Weights of a small GPT-style language model, trained from scratch on English Wikipedia.
Size: 10 layers, vocabulary 12979, 14.6M parameters.
Architecture: LayerNorm before each block, no biases in attention or MLP, untied embeddings, capped logits.
Each number is 500 + 25 x the weight over its row's rms, rounded and kept within 0 to 999. Layers, rows and columns count from 0. Numbers have three digits each. The size before them is the row's rms in percent of the matrix's.

# layer 7 attention key, 256x256, rms 0.132, rows 108-150, columns 0-63
126:491475482535464480510514467494474478470547508491486464511472504517462560500511522494536488542535500555445539505542492523516470523503510501466516500464531521499517486563521551509502436523514457
123:459480501489529476506477480514515483506490489510505510470513467521450509481520497517459543512524488524470511484463457509517521528511492465522523463500501509493531496483467512499519488443499479
124:555469498515518492518512503556496530549544471494518561464487481565505458513468507487551500481477540486512476469497451496477492473493484459498531469451488500536475521506499500512513513493475481
118:497460503467505474510483525460544530475528509523516514512498516497499504489473488509514490498473511532491534489491481490499484489503513463445545497519505529497442513506506498462460494460497536
130:463511514489492495509525509488484508441483495482488568500523509477516462476527488537495503515499511515485476464493525517477519439501439513505503514478514516516507470499474505485480515502506488
116:444527482551486506488462522513508536463523488523484488481537489498504479490472452440487519502482474495513509482517495495510577488529513480505485512518525512484475499484540504496466480471514547
122:510509509489498471501443493488509503479473452492496515526468536486488520511523518538497511501524477515509534486491474485520471471471498450481521470550490458496499539476517507491504522542508483
126:503486498496453474463520472521534465498466527510515521475453528486501465514543518523542490475522534472452506455489510511518487495489506469524527507510480497520467491528504467532511522527516485
121:496490510525506535505507487525490544444512487447465478438457482505481496484494483510502491482496481504489469497493469493527528475499496527515506472475507462530506502499476503483487546510525486
124:440475507507512522512469480522502449502524470543523494477492478536482433523508498496471537505469500439502499484523474512463491511485492487496505533484495454500537480525537524489480498451465511
116:473521493526502465519522486484518533464492481443485446478506495537446513469535491508494507556526516475528506454522496469504517492525527488518458473445509492521459523462519520455437502513541519
118:472464513507487543505481545441496522512493543523509540502495548504500533482516507481504459515507462482519507536477466513483489499529453549481468495519483523520505473501509571520518508493496460
114:466496535504525555479449514409518469484541477511492485525496502523473492510492502510487521514496527505515481482535505523502472482472469484473457504490486525503580457485530498480481513523510533
117:485551476519460534468497531463493536509495521504474506539481538478477517526442540498513501515510487475525499469509486505459484473526477454515513499531492469445504481484477478516524517504526499
122:529499460512522494485483515541479483514535510520528512525498499508527511487535481498510495449460483450496524498479462556478494451491484469489498466491511489470510476540526527510475492539557501
119:500496522558495489489491487490493528500468501529502517513502478481495550470527504547489545516474487484515489517530470558474491492478525503427486481534471493513531495449499505459538482485484517
126:486496535444541515505489503535497514470490488488547492470527451526485492513537516528491467497513511504537485492515487515503490479484531495507504509468522485481447497515500469540504474505479486
121:536516469498472454511494459480542509506487514475508512518481485457478532515546487502505498491481442479481490464550506486495517503505476521514483532539499461487486489511495548477507529498515521
117:512490474534491519516545505519508424474524482511510481497475478532507512542514533444531491524489469479505465501525519486488546477480480512508499500499482475541511504473532510526492462516477476
119:458509559517495514543507512486547531476502512519493556468480489582505490508531533459499471490508515483505502510496481504484544473536511449503485467492509496525494504490499483468489504500463497
095:514504470488463521481449509472542526483493494472569492519445501490532504501476524529456498500512517549503495515488478507506492485518460528491525537524477516525492521531533458529465482530462484
095:513499502520527491469479465521486521535510504477478536500482490488498498513548514476454520495461515476513440476498489491545527465534479469502509492526491493480521516542518504495491481501466502
091:521524497479497496474490517523468488504496527485545503562487501494523493526495485492511541521519496503486490561497490477522499483494508502508523533490506490507486488479523500516474565530485495
097:535491531491503513507497510483495477493487473466482484523473541527462497532448524503517547505489495497503543464485487522490485498530556481490515500473468474484494485492489516481462500489491529
092:491486534493478492525516507498536442492514470489484539474528470496500465485486494502481473477483537548485522511507504466544510521464464531494506456497526497508547512530511463495557490522505509
095:525458493444543489502497509546493526496520548489495468498545508519468522478556531487490479535489523527470488541506490482526590491500483513490510481478532470486500477480470517505475446505522523
095:519494530520453469513509459472520497499510530492464494491559502512510520480521537496465520513496484499541494482522519508499526483478508494546499501538481513482523510488534465486494461470480466
091:494485507519537480478498592481511509520492506507493491535513514526472508517498490525492466472492481551507504527523504485530501496518524469499529543491518515532514448500471505486509497507465537
101:512467509489569489526466494457494507493463505492539426489514530487486533501515483488535471504471479506497538493500509518519524482524487530498485514481497497504525491487487507513528475518516464
096:478511481435488463495499538513456490535523468495509552483451503546472531512472519505492481478518526485513480525508498479489497460479521496503525498470482510515459551516505500539518490434508464
098:494506481474493508485502516501524493499495509524522508486495492562542504511475450527464500527493494483496532544480496443517474519514416518462505513466452504498492478463503520522508475460526510
088:488504515486541520505529469509505463505510476515555524500495502495497519431491473488460503489524479529520464495534496557514495488506526486498508493476504514494496511505507496510517507505525497
089:469500485502504481542543519486450534502480524527547483462495533484505498512516498480458493503493505486448499483504461492533531470475484515478480523483488517515501554487517503507531489521463505
091:572450451526471545508485471488495523482524528438477499488497488510487527490515530543540526498533474508479494499541538493517538498492521498463519517494494522540449497538484475483490498472474495
102:506465502494499492531522506475537491463486534524476510453515517541495529527506530483508468476522537477482476526478465513468494501523505481489515500526514438487480481542503463472495478479508533
087:519515528483514523497464481498523482511486500567462504485515474535540496464505494494466476468494486505459534503448498493539482521495432525507503477485516560469521495473475518501478497499492477
096:525457530451511509488505531523515520539488518499489512494470473478514478491507497509482489549513498457456482519528509491540486513507533462530514500458476543465530511487513501494456469487480531
086:525515464508493515501468504514494515486501449504490463506456465523511506526526468568454500522523447460464518501524473465464539515510522493489466483490512518516476465514483497500519445509523529
089:524494482481543495476478500499460503508484473479531483543487514508520510476532465522495482523502476515507487511477479499456511492481460501505493530447520459491486491508472492465466545479452493
089:420508509516505481506520496507478471510502499524508512461486587551513470493496516507486518484523504484481519511505483516474493546516457537498429516503473532512497470518495491495511533505520485
105:489461467521493491506469507517453517494471479518473503463487485497496505488518483475530513498465559448489559457474503538545509490508563527521499512505472509501490490504495492503475559523486549
094:520528491483461497466488536541481490479486505511524472483540518489467499501507511521485496480538505504499511519568495508489520455503493477511517498496526510473518510478543490469472503508481472
094:525485525437498487542479486498421524529489476485554511496505516517463566536489507483467544464501492506537549476472497486539526473505499497517518500498475525519553525519469489491518485514508502
# layer 7 attention query, 256x256, rms 0.132, rows 109-151, columns 0-63
127:499513473549490468489464485506468476525473501521506471480439510457500504454524463490478524490499491485503460455503479414475522479520466489492527518495501497476517529495485527467497501456494484
126:520530495490500469491525498512487494467472540483514523475487494575526520566477516481516487510513480501514461500499505458514479505541507486475541505488507495495508494530511499498530493499462467
126:507510475463499479527528505489401514492497475463482482486461509514522487539525497487517510516503489501493494492528480511500475496493511485497503476471496522477495510520504476457482509544536475
134:443494466472508502449493507500516488500510507463484483520499549485515479441519510510465531519541509464489493499521476520495483500523491537483499507458438508488487478458500502511529497501514493
120:493533497492487515487533501511494506479524499515530506488524521517469483483485524482517466470463488459508478538474502480526520484460503486463529518540486515521454507471504543455505486493523500
126:514453462495477514502513522522503500543516485459487504412462506485498513502520537527477516522535477510509527468512519483514514487486485469484500451489519451491502551482538499498501526526539510
130:484498469473485512499490502506542475469470523511501527531445500491476472503476476480520528495479487466486483479473493510529487517487469494513493481544455542499495511531491510556522505533477485
129:510519500510520504481494437506546471468501502541518488484477488520497509494469504489490476537496477517474490487463548482497518498498517511505500524512503509501499482437465462508492532513505497
125:489477502505478497487470528547487521507508485534495530505510524494473495498523506504515494521501502509499533445469504512462518478518500551455544537449497498452483477484501525524533472450479495
123:536494518493474472476525472482487452527519477454500495472489514490471541458450457482506516513489517486500476471484542542514478536486460468480456500455515500491500500455508516480467521488496503
119:486500488508450550528492455489509491511483490483466506539509527506517513483545533475519454505501494480539529509508500503448511538524488515476511516473491477464494462487519537542499495509528505
121:465500469509528519469536486500516472497468469542469513500479472507526522490517519535495501536486447468514519500457504477503473522453496519459450489513489487516500481486491464499519513516486478
122:496508519500495489454493506512516523517476505484515499481482533515491503468550538504508577539496557468493502520505487517530526514550509485490459495499511517452509478550524499516465499500527506
123:512485495505506531502495477519510507488424490517474481500487504510495519563513543473516508455476502468487518526516520513487520514549469492533492526466494513480535450530529545501506512464505483
128:480473496524504480479507515497492490499478509526454495513482545519503529474495476541520478484527485499518449477433511527460535502498522532464432478474496509521499539469505501462476508518483508
132:517505505490518500513514510493491484514492469515532525460503498545518502474471546536468414509468505527519500494503485522503492485477473493507531525490528502504484501505528523481507481513450502
128:518501544457456487518537505484514498471532500496484488514511500476490522524563534507530498510501520482497455478481487517510524510521485508520464561506482485507493482480545457524510512467548500
119:530497453518474484548514498540515504458477461501541477525545492518527511508510548485514515499478473471505501474489530550536489437511475497491528536524516525523498457536514515484531474512498484
121:487541553482489502542500517455478529494540482517564495481478503543519499527496540465499459507511547473509474464465517519467498487501507462449498523491488514489513496519524492512523504517506450
096:451487515502508489504462466469506487491522502478509496523482486488515510500489486492497535511497491528526519530532454521489493511496494517503517481524521559509458516525490482530498521492492478
092:512494499529497486468512582475502482491474485471552474463510507504500479482505524497522516549512522468509497487519489541493510460496516472497502503452488489471461485480499548554508565524471507
093:499536418537488489522535508482502491492503483516512503528498472510491470466464481503503526467479491512460506467482495475480480507489500485542514492460510490490493488508495490512515468471503486
094:517483464514482551476500521508527481480507505496509495477517456500511488492499523531476490484484505475527509544489511487482479502540529487505504516494422520504493474521506504487506565489468462
094:479483492546504485521521475517532525516510484459519474514499514502545484487508502502483467446487490517471498514464525495528478532505488500459471461555479504488475523513526459490526451477533475
099:472467513477527515484453497522525492501506507534482507515495439482497535500485460489524505530496527503481498517518471527503562514536500462540529508490533485511507471494458482485524459528505492
092:562513496472477468506529513466514469533469500487494495518443503507468461492515509514470486479496498528531516490482496478472465516491535528484500461457473509519482504517496532500497453507505532
092:512552499482524503522519475521460501509518505499536478500517478485522500492507501463519546467507491490507496509520494509493484470545519518477522526489504529498516534463530505483526462527498512
092:487503541539509476475522557513480506500467486522489486521521496514501494501473489502508460475449485508472472572560523485471536479502483542476444484526508501496472461454492517509500509504473459
095:505538508507443493475477513498514511473538468490517516501553539529527451542463507495495507510503516489523499512505484465468451512514445503511479508516513489509477511457508464524518506503531447
099:505474505500482505510481500498506491445510493498477501477497479516484517471509462480503516522498501473503552516533526486543476525481487528468486479518473508517516533480431509495517472516533446
086:533464515505462522466533483532484517533534470500466522530520492536487491451456511520494542501483514544479503489517495519469507495474501523508500506467529535480481524515446453485498483532536459
087:447490521491488473504447511513445505515499461512495493478444522551501500501515502485528516518473494478479486550521477565430483499511472508512508538526522472475491487545535525508496486509517489
087:530512480509512514497487502499497485500534496462499499518464491448495518481448465487547541500497475517516481524477486520477518521540508491508486525460487495458500434477462511492508528501480485
098:459486519489514478520497507490484473502472516527492489484514504522492516513508507531489492483516481477496516480509459503545497513514509492491482501521474524483522512546458533491545515523474542
084:477525498522484524510509486500508485552468538469508514480484443517496499517533472493500485525474521488480472555484492507532525533519512522435518515506517557467507516515484520529521511519498489
098:522477521495522504455525513480496519521478547524522493471459515529495490513513481514523445496450514441474503449547475490492485482472506465478505489475492495454500459511509472468480516495560534
086:511494565539526486478448497521494492505524459508501513468523475482442501511497474481505485490505444527501527458490489507520471515509510482510479498547551513522536467479501446505495528495525499
087:494546493448537555451449520481469511470500513508498487501547471513502522518520481509514457487507515461483502544494486508533520486495537525436463535533480535516498494480435500489496511497531479
089:468527516520482483464460537516495493529523527533477515507499501529515492503500521499505488460520515544503481507490488493488531487504464505516465474536501513490482487499511481512513473528468496
123:547515470503481478498554482486485500478494519516508503508471483516474496505512505510489482482455537481471500471507518517508535493536536483519476466472527491475568481515501505472494535533487547
088:519510482474471476487492503521534498480501524527559495525519522489505462482510463496521522455509513509525478499460536498497537526467516512543491494515480462488490502519512479474487476456483480
094:429501526500441508500471497479516510553491423506522495500472542540466516499478497486488495483541548510473507512537502462487494502480540521469495504507486465464492492556533531518550512491485484
085:460460479522489477528489506485517476496532537528478511501494514531471524497483541469446508494506463509537502501542501488511471511519512457514476515476525494516492518515519499513528544508518512
# layer 7 attention value, 256x256, rms 0.176, rows 64-127, columns 0-63
117:500499511515484516474507528524480513531496522514471478472494520476520521470560501512483460523499484500472496518486525511507497492489502525530509486523525513532499524510500535500512543490554493
119:519511485489487539512497484477515483522481523508530515531477491497557523505501482495497489503505458507489514500477522522511496510491509495500481506465497484498461480485488519480495486518482504
128:472502471532487494538470473455458527527477520508503520504493527506463515487511490511516502517498540537525494461517526482488543473519498479491513511507495482498512507488485493496519475481481529
120:490548541488482499506506517490528502498512509491505496496498486523511486464501500495496504484508526484505518483489489513475467531509528406489463507511481469523527528507550506475484514490507499
126:542489541477505510475483555497526490531505475512445516497482476564515510456476500467522542497505495552494477474471492490503494530486469528508507509499456463472556484544529477510516523473536501
126:525495520475559486553506518491484530496487475502511511495485533497484539480553525484510535498473495522498485540495491521531474487493510509475470485525488495499466491561466507430444496484537498
126:438482468522473506469492528524459513526496465484514512501513537490454490475505532488522497517505508495453477500517482488508492531505497520533522535517487490502493473492536518492493496498499498
116:462493467525533516483521516505499518499472488499485483500510468449518489511492539523484518486462514541514572488533533475470490503486510480522473464444484487496525487519461508487517529489486488
127:497515483510511524512534498517521472506494497524522492448482471450478481504541517479462457517529500511498485480531475490495459498544525473509487509529469513446474493489504527475496511491520495
128:521514468466494490502512489551512469508509446515500492540490524502460468531488469475479505550481441474530489477495450485523503497510503476496496481488533474529496514493531464532534486528507470
122:471461458462521497481540470481504525467482475537498510556523463498541501474461444524504502482508424491474481533478514496509522515513523525520518522505457496541489503561497530505480503494491484
126:524487502513499513503469509544508546520495485498503476469519527511538502524495479471508528500477488533488506510489529474501474483510468499474483506472492501490492490512480527486507481552536537
122:510523501495491491494503530529488505515477519482482452497494486474532510503478503524466452484511495492454459490498496471504472488488521517480558500471473455490461496458480512518511486497469482
126:491526477488467490501507508547495511551475467444527465529465462524504523489516501470460513491551496529485513443532511500519510484523475542468485556540557487495496502508502508501477526491522472
129:495514510509491496493482502492478506506518487493471502511497507486462477476559504491449463453491483521530567540476536464451516489515533484505484524466473521481519515558500479478506472497518485
128:500536494525519520502509521500498495480533527543498498505446518471507522478476471491453508510500500446465469527486445512523466476491477464486474472509489523456465554485472505495465514523485520
119:489547469504486459550512496464528494504579472499524481513469517493503531472531528440496525527500504512548482505494502497527507517513508478493531512491474497462466476523461524486496528525518470
121:490462477515510485485532550508532476509547497536501517492451515511528576477489530501486492516470493474510516490503471525540512511481484521527491564517531511486515499463479525504496476541496484
126:441492455510582503437496457517525522536504490479449517502503512510517516529545506488487466511519472473505511521509485528465515515462523502530500478498523520469487490484542493496540511532502482
122:503506482475508493503487478475524485483430482529496482478509509521505493501500502529505527507460521497516542502468524482466529510560455488485426505495534556484482568517519472524489489480495474
124:509468523492485473504511505497521468538475498484525439511466505507497507501511549534506534505518500465523495520471532505545524492474511461519498493477548523492499536488510530500496515443462459
122:532510510486531533528529521504498502479501528490509500528498481584498563505482452469543451467538458500504501458523532518458527493511493442500529456499466494511490515471492522495509499484489498
118:452513504511540485467538488487505520466517483548519517542501468484487513473494498453505478507460538493544499523519509494485517512445501468470546466547480506537507556480490516517450514521498504
125:480512493470506523477505483479494479484489467517512518462460464501528477550483469496508485522472474514477496506504476555524487525511494489471531523530476495484494510482503528538510383445529477
130:485533486479537520480495478546487517518490501473555513497475516516492528498494524475483525483510501524491535459507501489492504513445539509526486507505512513506488425509518499494500503501462494
122:512529491483518490563501482533451495483500501484510483470511493468493510477508487552481493460503465486521506476475452530472528475473505530513492519505532500517475515470538489547517481492509508
128:507492498476486450532490516525460454522482482532455520501509531473517494488469529515554456478469513490534493536484526520517470498527478497502536471473474491507494452535505518470523522468507494
131:528521529471490526534513504500456497518506521523500503500467465489507471523562494544529492545509498511511512456539520512543509512451519494481489473490501497490496518540484511508517490494479468
124:436519510483491510537518506497514507474481482527516515463529451485495496535509503499477536500499507529510506491485520467503509504497485486476548494457465470501456495497547517501505504508516525
124:515492497459457406486504525505529503492511527452530545516497466510455500468500495524528573468516477476493486514500491497505497524484482464482474499514493512510543478524464463461514472493490498
124:475523499490472508464520490520482517491510513490452514475523534477507496536516509483476516501553487501552514481503493504549513514492493543511546553514499503526460465488436502476514491489481506
121:475489517487470497493490486546510488523482481529564515470495526479497535469458522497508514524528489526499553498471521506495522488484518519491507520492472504514497477496460500509501488533512467
119:488512488489555485481508545524493524482501548483472449518492488501541510461456500423500536480474548522511496479502456486483487508493488487485480479476437511527499510491550455524525496454501492
126:491528515491528503534483466496498457515486462517484512539495520522501441499473469512478464546480478543501484467488508517482508473460513530485499503488480509493449505465482490490538522501532463
124:484473473469476484532466545482466516512516495526500484479526471505504464511491514498487532493521510476499469481526517535519531463473465549469524437465538524514462482510539492499507526475470495
124:505498513503531493481476462494533500481516569519534542521486509529516476524463507489544495497474497510517489501519545468522450522480544541494510514523524512466525497480419554513512490486496495
127:455540529495506513541524533523455499442458503483485473522464504537500481494486504517490483545486496503471552526502466488510460520494513499491505475492507544523509492489515529446480491509495512
120:488490524498482478500506470500529495501520517513556485490481515477476455492474517519472505527492473509453510475488523492512495523497467500495518518490498479520507470467521501478542512497503491
121:509488536518478483496535498483492491492519474517497504509502508466449487481520483483521478500511505453462488465493455490521436526520490540467533490546533521461462509525493504509503500516451496
123:444477509501510540498521518541518466473442558482523453483525486496475515495534523554561484464491492528500472482504469501504482486504516510488498481480513494484481513456475496508551493516481547
118:509522522506480486480521504547600534464431515528517495488562488502506521500501451489514498500471524530496519500494488522499512495496503456541500516507534494513535485522516507510507509493528473
126:546508533463488506467506503490511519533477549526514503469504525458536469527480487532487534500485439524542497547521466469504525535521520513488513513497508464521484520492529540485470482536522490
124:517474498503502476517513483533565517507556524509519514523484523513527499524525540524461484531489471484525508513526481460537505479509505523471483506476460476461496541507519473511489486519486501
125:511498481507499513496542530521465498475568518499487520525499504476449456486537494490481521524510499561494521482528492482524510486508501521452472438513488470469489497490510489483529455516514523
125:479524516513536465543478479477514475519515583508526498484507500509488472483492494514477447474500475510482567443517508484516520464531477500522559483502500510450477476457531494473490482507485499
122:510536497514498489521501503497479483442501490504511548508488502556497495513497544521446461485500509535490531480496553502474534494493495522513518488534537524508500472487498460536499503477520540
129:465513505471507470475468546540521539476511507490470527483514502546469503514516488529494454514469522510497540533532515511508504511516508481538505499506475522516544548478537504502516495562496515
126:479529488491470525530488470505492515521499484460491497494516506514517493493453490485466498502478499475495517491538533507531487474460466507534535505513497487528491536502494512464502502475531520
128:461499532484466530486476442498501521505494467489499473541519512513515518487488501509539507482512435512493495475500483505522525494404535514488505452484471521507495515512489507514541500477487514
122:478498498482470499494512506505498498530541529493481478476462447508538505507519504507500502524510488504507518483531523506478505501531480487517494517495533476518510517464476454452505511527483479
131:468450507503532525489496508508539454524525516540508513483521491481473497550469507480500516509513482525472549441495513502483502439485501506504485472495478493491509508517503452517511462504496464
120:480520475464533523503541541540524475489512547484499490491535523516519508476529536544501551481517486473485507492511487500481451489533459484514477501515498520544505526467494508507473442478520513
124:505519528451516477505443498510486510512445531495458490488463493497525475522479522491487563489515505507478517505505486490442513445468481533525477498483532475453495517532502532508498527540500548
126:483500548505496485474489531499488504453503509525515466522494502502528518516496537487488554476475474491497513485485516477493496479516520462488538496507538511522532551489507510515515531562478532
122:496484543482520521528498463458497474495492532503452473459515476510521532546485485505480509437474522464545516502516511521517497457487513476492488479459553534517513480484536499499510493506517485
125:477497536483464526493526494515480487468495494518489504511513485526523484472529567475497472490453541499522525529477475531527470482508498488470527510489516444497551472529477501541464456494489508
119:517509492440491511465488481470468525477447507508537528489473492497469517533485469469505503538491482503525482499540504455476506490497493490532463500500483546467556506513523513474480499515484485
120:490507557521473513534520485486520498452530492505511508531478468471513543528518484492452503529516517552531529484505485536484514492540476492509513483522485506521496481496524496497498452496506465
117:522487477476531474466466485534487522513484459504485510589498484506531496517487508514498522528528491506531522508534484512476468449529498484506503527515448513519507514491471505466480482518470507
124:527494490506502482489486555490516515494540495481520527506511483497462503488477509546506503479503474508506547522516492490482495521476483526510497474502469472500529561491507501480520511515474540
121:547482513532531468481476478486462542464466504506506547519487475507521521493510492524469518443496500494527511445517501477515458523496496512476513506465478557544512494498505497475510508529519526
130:496543458427469462531495546491481517487503554460528464488484522527483505486513524483513501498502486475435474493498509529570496544457496507490536531499464519516539524478516455475532509551473469
128:517542533492502518542482488518470461470517523495532499502551539530475477500463494511480474492524541530488536507540530538521489464548513502489498468510473445473479519480479526478501513491498533
117:505512506505508464479488510470486475502489517500523477427486514507547485456501439494453499551510423499483503497527484479449496483455534517526530527508480533496494489492472488448492488497530489
# layer 7 attention output (transposed), 256x256, rms 0.132, rows 64-127, columns 0-63
124:486541457490496465526494532446504458491520482529511493551526442520528519515501499527482482465451491522504500503517491517492550504539522501499491492484534534465517457496475482534474488492481485
129:520513480487492488477494510538536505467543530543489508499547539502487505512501493495500479485474557475473466510509502438492512525473524500501500502497502494478494505545453464514509535471507501
136:476439546437504455486510498532503494500540491506487480512523529480536450543526523525519474474510454490495523517530471470498472469512493513530471538520487496441504491451496447514462514533531539
130:522458475481542490505503504529476506507486475549471502546493493466478514541485483451524479473529486527493495467497510517533565512509509535478515476452513497514493511455483520482482522532488465
133:496508491499540486497531512538483520518524530511506536515445522470514549534505525507474504510523501471501491502512514484519520450505515485482494423568547508532445494500503498495514496497545489
137:489493471505502480478539507511558506505493502528492497471450512513495466485494492503488499502536498497494474480507511490487526519508495479513545485474481525502474513481481507526534467488479446
131:498490466513519494533507485497546493510528496501499475512518501506508489509510499552539512468517468490445504523479478459525497502522466481514515463453528515485478528494472510484533502509500510
123:489504514473493525514505485458483521478479476528518492495487509512473489480493506441563466507506445466497521475519498498505536516495472502498519506511470521504454537466526489535497546486496503
134:498471538523471479553496503471475506504522505463508511551475504525505515462495477451520505488467484477503498477524532486521508508458512519469458517478470489513487481496508472542489520494490501
134:538499521498464494539491533503481523472483510477484501454498485527517538447513518502512481488498542481517501552518460509453462507490468513501534490484489529460519499531492508493505452528510498
133:495535514552466510449499504492457529493528536462531531463466546482468491527506528497485528498439542523526500483477516500472536521514531518549476468435506498446513566512488491484542514486494505
131:452481474509486534523524516485482513523514492487499522514518523460546461469538527534475511465500531482494471485514515523499527478485483497475503503501467492505521506482506495476515495502493515
129:481498505525494497461494479506483472495510520481499542494510500469520521469520467528482515533505482475535520498497492474513530466475475498451498533506505521517474539515501504501528518476544552
131:524515489475510448488486484489504553474505535527489500448493526444506476495494494531516510460519517506535492541499509516491471493515527538527510472513505457444479514485499507496499516500505527
131:481503413479539482475530483527526509520514473499526502475518523488525533550510493445557517522482502461501470477507461547520462515547473515478483490551530536495510520489498507522489535491518494
134:534499517471492501478470517526465507495498486487509506491578457530506499521502507491511501519523525552442472495503479478500510496485474482554477528507477500505521480520456479465537531480513513
128:513474511522521530444478493526517485515470495497516473465509522533506485466499500503482504505538483496489530491516544480510490493553530499533477476534553527508536528486464526538495441513484551
128:505486504508469493523504456517439504483498506500495510494523528515450485465492511475498523471523529511502469486508524470466506469537503514534507456487488509532463475519555516511487588454506525
133:555486509517475525557526534509493542454501501556507502518525494501477430477505478501466514491511497466502495505489525511495460499513509501485473510558491484481493505503495526555482513480499453
130:500479522535515524523487506516511514497527487524532508524486497509497532491514488501519460507520491499500487491474494545524482526482517517473551504496486406497497461491498491515477477481545483
128:477510488490521532541490516529502474457476515480502505503516527519459452553495528435488490447479540529501536500508508490473533521508485484518521515513457475540510483491500475541498491539493513
131:475500509526519514470528492454511474513525502511467488510462505477504458530453520528469519528500515491454501499501472489501490462510460481468508484491493468518495537543515442527508473475537513
122:528500531530482537518466502490481517520477531501530468475492519507500526532528499491523511489514503476454542452494512480484495529538486503541460523501511511460505467481533496501461498505509472
137:552536517497487540504480548495493525485494495474476454540494513510548497491474488489503511499504524506502521502529470438505466496491503511484449512503489476497487485472438437553516529524497469
138:500497481504503460500498525459499492497525456504474489503522511509464462482523488432481486498469478469520492499513494506486479521553502483448511480540533481514532523530475494480531508465524524
130:484498505448496536490487485506527469510526489474498528510502489508514472487491507476500501530503520497456505531494529510507464495507519546497537521537454508492512520531520468459472526528482451
135:479485515469460528482508523457555536443556464491503499501494461493506494496526558503518503526487510492458452472515528521483499479519498478505493501495508493476473523475510531509534540561513481
134:471515509534511512533502504508523504514507449488482510475480489481532522529457517428484527437481521493502546478468481507501487472530510511548475493511496501479489475480505444463494555487492510
128:519502509526500544487509485509489457497512446477489489509487505524509481489470531548527496498495506489447516460524517512557465483479508506531506485515540497472552515507466504494508487472462440
131:445459497523508540512476506491495519478503544491539529470538511511508494522531474457469449506499525480507500505482523490483508518486451528525492493491477483480454481493545522478563438496491475
132:534487521527505471527474514497487477497523492475504473468473456487437535513448483493529501498480515495459499534494480498469516532446511432486488488489518504496498497503541522569521493519527503
131:475501481513497474516512515527498518492512541509505522511505492497486473500504496493474500472450526445452485517503533467478513513544477492475525510541485507482490510502503518507477515463559501
128:504490498515476519503483449505471440511519483497494501494502477491541504516529513474514479505486494536508468496489484484486541496497448517462532475528515521465508492484462521481470503482468503
136:485492522510496479517476521496517552523488485511488491512501528442489568508516528492513489441547522500523489519512436475497478502502456478473465527477530509471496498500453530513477487495486483
132:492507526499523508474507478531476495485498521477523499515510500477486512496510559523476510533447496539508550512536492512484495518514545507468493534510465504486520489517482498500476516485507476
132:548487494492487519492530511441496502488496493476481506508477523501505483480485531490492510491462517491521515482504484483506529515519464489491488528481506498537478521554521486520512539478487519
135:503459507492493490493509471463485468507500492514533513512519478457529499525502516491500535457514451506541493495510541496472510467496488494505546512551503449534527499513495519513509502503485503
129:523483496487492528461500506496440523479500535500469524543522511499549551510453485505536527528454528489509491498517476510458472480488505503503512498523552520492494519434508513477495477525507482
132:466447494503502507526486487508503486482460516467463518479513479486524507473494488484499509514506537508525480544526482481505518511538511534521456474470527446541522500505476529492466492459514510
128:533522458466514470523472473448507521512524503498496466494480479465523539483514521452500509554525513469502516489518515518472494496454543505552514453488519500511501483519512486537489497502507471
128:501498464453525486534511474457479521506537494506514505539489485505503496513512534575503512485491502512505508569478517471508528500504450554462528468495489505449464524481463510450461513490507501
135:507513486531483478507499528485495452441526505504531469526474541487535508479472498498517473472515540495512526481504525507497490546495507482512518511465554537488531493457498495502526536463517471
129:480519540502482526458483492511504438489457524453465446455529490525506504497491493508514525488515481473520482503503500519458468505491481457529517510516511487496517491508508528518485544489517456
131:493519513518487495476470482515533513537476520532535487496429535511508522502485505506534454510507468474500471509493494463495475520456482489570483466525511470522502465462520513463545541484499486
136:484480492481484573483488523519507509484481464498509477448493524509490501519461540523476494510481515470532486566498452510508490514452492492477479521530471539525507520537501455467504527501525504
131:504473494476477528498521509535530546514451519498499485507498495532496515486537521481489471481484521496522477510505474448522463453507533484515532487487475494507497537545508502488501506530486450
129:493501518506547549474486477487486461481511544521507494548481502470496503433494495467495536488550472529489481484482499526483467486453457506479502495545500511457488540497532512460494503479481481
132:507466462515538464482493510523533480481498544516532504497544491519522527467508500440466472519521501526491474517467477501503468464523556491481494523502506540504480499495542487506475534516500500
132:508501437520532456495481534471493499509479480478465482451474466472489496543505515495521520487467528502505518536534502489458495467540491438523510564488495473524498500455528538551487516461519492
133:511526497444490460478491511488513518526460456486470483571500576486513449514493488500522507509479509555518498486509522478489481470481516507555532490517480492464524493529507511496461453496520521
135:452530509468504508511472511523493514505454504473472506499470518492469511463501490485521491502507479525473469508498519521510516575511459473448538512495534523482491527492467505504485514508503532
132:535461513535482543513476473466492539470518498472495487512483466486481511510522469462522491523468514564523521499472487508482496528449511536467518518525501498475512519514466488467493508456471497
134:510502503538514517540506473477513481500503498467480477541519491487474488521524510501499479572538523449519501518503544490532483514585515497504490519532450561511514522475513479497518492494491514
132:516522463509500509494484503507500493484530507498478529473451530491467529555474458506548479529495486478487544477513490502445464530516476501472476461491487469490502433504519526469455475452514538
130:450492492475514510487493504486503496445493499462475496532510495510484485469481458522502508570467521511476530536469469487507547522529527485541544521480520453535529471516465511508501498465473495
129:482476535520516484535503515511509539484517466492509496498493475555510502483513474502497523498517483503457504487574471492485495527514500507546501480512483543514442505501492511445529502480518512
129:496498494513481490536517502509496496535507498530474503484517474507507519481493511504499501491503489492480559509485530481515482509539530490502542543514511442481499537535497491510510532496529489
125:459495483510531510486484539511479548508518560512476517486521533489522482504529523524554502486486520460476489497482477495507475501472554503548483461483516506526490521455479500505502540530484494
126:488487518478473556535486512529492478481465515497476502446458499500504475475527497476460515495550533501427482482479527512464527510487472482493496492511529521499495482458529517554500534520538516
132:477507493492506534511491463492463467508494502554508504502461479490531512533482515499510486507485507509480484505495522517477509480532551451528498538503529524483519467487521515495548492522537470
128:509502484464528503520500503506540453530522519495490456515525530494508490494509489506527513509525498468493522510496530515469531536500507496523500539535519425482535514496521506502447523480522495
133:465493469515500529461478484517505479512493487515505489542504468484488479525476487481525510496517522500569512494489512511514480523515498534514524447524495488512451517547496449522484483476526501
139:497477485478490505499504510470536458515486499485480521495427470514533466494518499491554515473513471484455521520503497468494541478500488480474508537479516503467472475534509448497592559528500494
129:507514485454489527488519455493467506540515547522530476516444491496471540477518497529500503474485548484518490514514529512507512518523456490463492490522529478480517501491461486523550510455506512